Part of a small language model's weights.
Size: 12 layers, width 896, vocabulary 48651.
Training: a variant of Muon for these matrices, 1056M tokens, 7607 steps.
Each number is 128 + 32 x the weight over its row's rms, rounded and kept within 0 to 255. Layers, rows and columns count from 0. Numbers have three digits each. The size before them is the row's rms in percent of the matrix's.

# layer 6 MLP down (transposed), 3584x896, rms 0.0531, rows 1070-1082, columns 784-895
092:186069138171116133067142151133165094156101133185132081091186139133183118135088102046166078176120157139115119123207130160164143169166105127178125148085089128126101100125156134132127186129106150102140215108166151208092143150078151153121154183136142121157136092134107137139102174144128141099170077129127088175068183152077131114132114134105
087:093154113104112134118134137155126097102075083119118145084065142169108125145129112137144087158123129161098163126125131183147139169125202121111117151127081188163171109088152123125132150153176139094131087179170150165151145118094070086177146130097059083183120142184142132133146135137186146185102136127145099108177087097135136158147177192155
096:155110138084090115094116110151142144188099188090118178099125121128105141133139161127126129125109115103161155154100145122062142166153141098130134133100066097155156149104147126146113114117128153137102167136176155115117168115150117088108116135142129116086149050086180102155090194093119156070067153104155177136148088129128147162119157084155
128:082118135150124219138051150135127138132125129153104153191105090174108132140083148126097113195181167176168108118110061135194097119086161093074130121099121123123124136180128108223092098233122098099145121173132155117106171147163111121116102115132172129131098164109139113063130125121137124109115166109132108119139122133118079156152096183103
108:109086120111107128124130129155136118078124149093150102152114145171159124114104100099120115194078195208126127127167142115121115162120106150172093144124174123055096148172140164105083192115136086152180107129101099140101125089155084176121188128188146159160143106156118122177094194145117113114145156107134161152074116159170132126115151105136
095:139096138120139168122037120077128139165140149153137054179135111143135187133121170131152149138097150168149123140077149099115161192130152154128065177149206149166122101111094091182158104118081108120113160141124104168210072070109113124169120185139130115097124099118177068108094149130120115132115128081157144149072111159111131146166096117126
097:102106129099162110071110162136093143075133199135089094092155151138090088105118121125114120196112092188148087118188111156079140171099116128074057096135161154148135155190141104133154146125163120163102110115176185186156106094162154137164155137105145144133137145163173151140128160160087136119131153135134117094134197153104161119178189132171
095:087116108065094117145130156170153142125131111120103077136106088103118138140099146117096123133167161110147183090107116115050144174117102159165081146167075083147143156163196162066140127173115172145124120164143188124187066108142146120134079121215140175092126185118094135101086125138125127159160173111085095129182172101144195138114166132170
095:090153187132125096087185114099132160164108108134004098118070126117177128159151137090163154140151113143195137094134150135177135165090131127124145176147107145100142157115147147155122126117114109083138120123077104159073152124176128111140178118117130150159166115110110130127159108165089152122154107148061123153108125098179175124144136152179
124:138169104174100158255120144100076136130127143142084089174065146133088064157113158198170125147146158128150125111120198126132145175097119166143084100067091158165142129157082108163141139140137116122135186114108131208133208148193133160095153125136150153100221130155075131146077151085167112100116131118108139130124114139140118117160082158144
094:142137103089137118119125121096129105065118125102190138134151110157072119138079188118155159148135132061127130109093091154090105123135149123079078112121092120110118134160194099136165111130120134153172074091116173118114139115124144153102107143170078099118107108149126159146153115149109087113144103100148144129061122127098106107161105124116
092:183144139157133044107127161165122079127132141079136123096135143048165122102083158072131189107145152138088132142182122103127148121196094120133134153127105146160102084211184122149148128103112103125095179132124094099107191147087149108140117116092113138121126164147096126061104151142179069165221136163109110133126165127145137097134112165085
106:154054143148074075116093230137129161094154094142122149040134069133111060162155144106122123152099154168071136109143100136169164126158158101112115152134103122169157132136118147178154126124091119130138100098134137128138113082150189101129130092139139143112130137097119153108133186110099119182155060117095089164101129110123140122171182119116
# layer 6 MLP up, 3584x896, rms 0.0691, rows 1071-1082, columns 784-895
092:106129182156126127121177133079090141090162156148100126177130152054114107118174135089112135140125140136062065167160140124188123090109144146107099148132120095207131128124111117042080105092187130102082100134126134118143166100179182226085161110124148149139097108111137171148126180155099111096122150136074128124047123153137127132194116107094
102:127160073132102114116160183089140072095119110141106119138153112160074120086151096109144138102161144143125091079164141144127156076149104160124113159134141151133118151185137129117130190110119193095067166167092120105117113166109138130069115132206143126137050117151119112095157128125104151102126065091126089101111116114107116115092188119077
126:125086114139195181146122124158108121116103089173091101239112063153135163143126128141122148182041174133148119101129107119187160119158200153132117172130109044117136159185144135130127098040138143146149141092105148094166134097104106072132114104140160099147145174105100131097206085102106134146152141116130128118115142166141136142147103111155
106:153166155110111125126099087129133141162110106120118112132139147139158150120138143131162132105143131102157091089170120151133114156112097175153129179135113200200133115166153142149119099092078132156083158062049149072158197106112104084125142185145135125129122079146104096187072193117156149097169172131074160187128179111151111109128102099129
103:070059116109169131137092214081100076104107097159122100144114089057138151152132128132142116156078169149122176102112161132148141194147115107122108140093137107151121154120177168095146091155112162071101092122113115062115092143135081084118134123145110172197093121117095125096190116127170110174156137120178107110161190172144199111178118159173
100:139088112099096163117140059133112118090080136123106152156109103097104179156094084138160168109133108116131076107169155124161150165114086138134219152155093166109104104134079104128099132098155176096136102146097140125102145123131144118123145118113177117145156177149170134114106099173142134128126125149200112071120083124157074083105154158121
100:096146115178105128139104158134058166115172101129135103149169127087086128094127115126167124176101101182058079124158159182135097035117131136117106143147076139186135133103131159084110153106109149151156123107081089122140153182141095167108095138137156161127136073103121110148150124122139131143122111114147130093159131127119167109140122092134
095:115112145131163114142099095115126173210111136087186105063127100106090129134148147142122102076182112114158092094122151118125092115081147089082120158129099157139090144202108093074124182139089140139061143100105221081138082090136133143095095113131143122142122165127163134142140108129095133112087136171098098132122129093144149121110179180134
121:213138124101116057140148160135148194075125165068121163134121096144174150145142106127153175065080084050114150111147088109152136137098107141178059145173149136181096166119168185106145108127135115113166118098104116133167116135120112110088156096109153161132159103146088152067130090158129172071134097161085145139110079119157159172125133089095
101:131130094085151126154114132053090146115108146132121098131192089151159146102111078136111096134128123117128122145075122136123103113154105143076176116140090120143122163130076059119127144155063093125089146119093105073128170113141185036205116043137114121093096168125089087117136045136150107107156137104151143107104162106079136133142092149146
100:097129105087127104128141158102076122107139133124083128113141103162145148092154081174140104115114081103168151117157125067184108076193178084165141110084118146107116179132106114145087127166101103103087072116168098166114136073121124144129115109144114136097119113121158173117161121086100111090122159163141147150064127107170083141084132140104
099:133193158141111168125113114153138113118162102159182133115160103099177208084158128084142116142134164157127121098194112151128121149123176142152159206138108114095140108149089145109170122143119183152088118192129160128126124116118130106121131106104085125114163137154140181116094165127102099130174140132141163111117096145119144101063147186173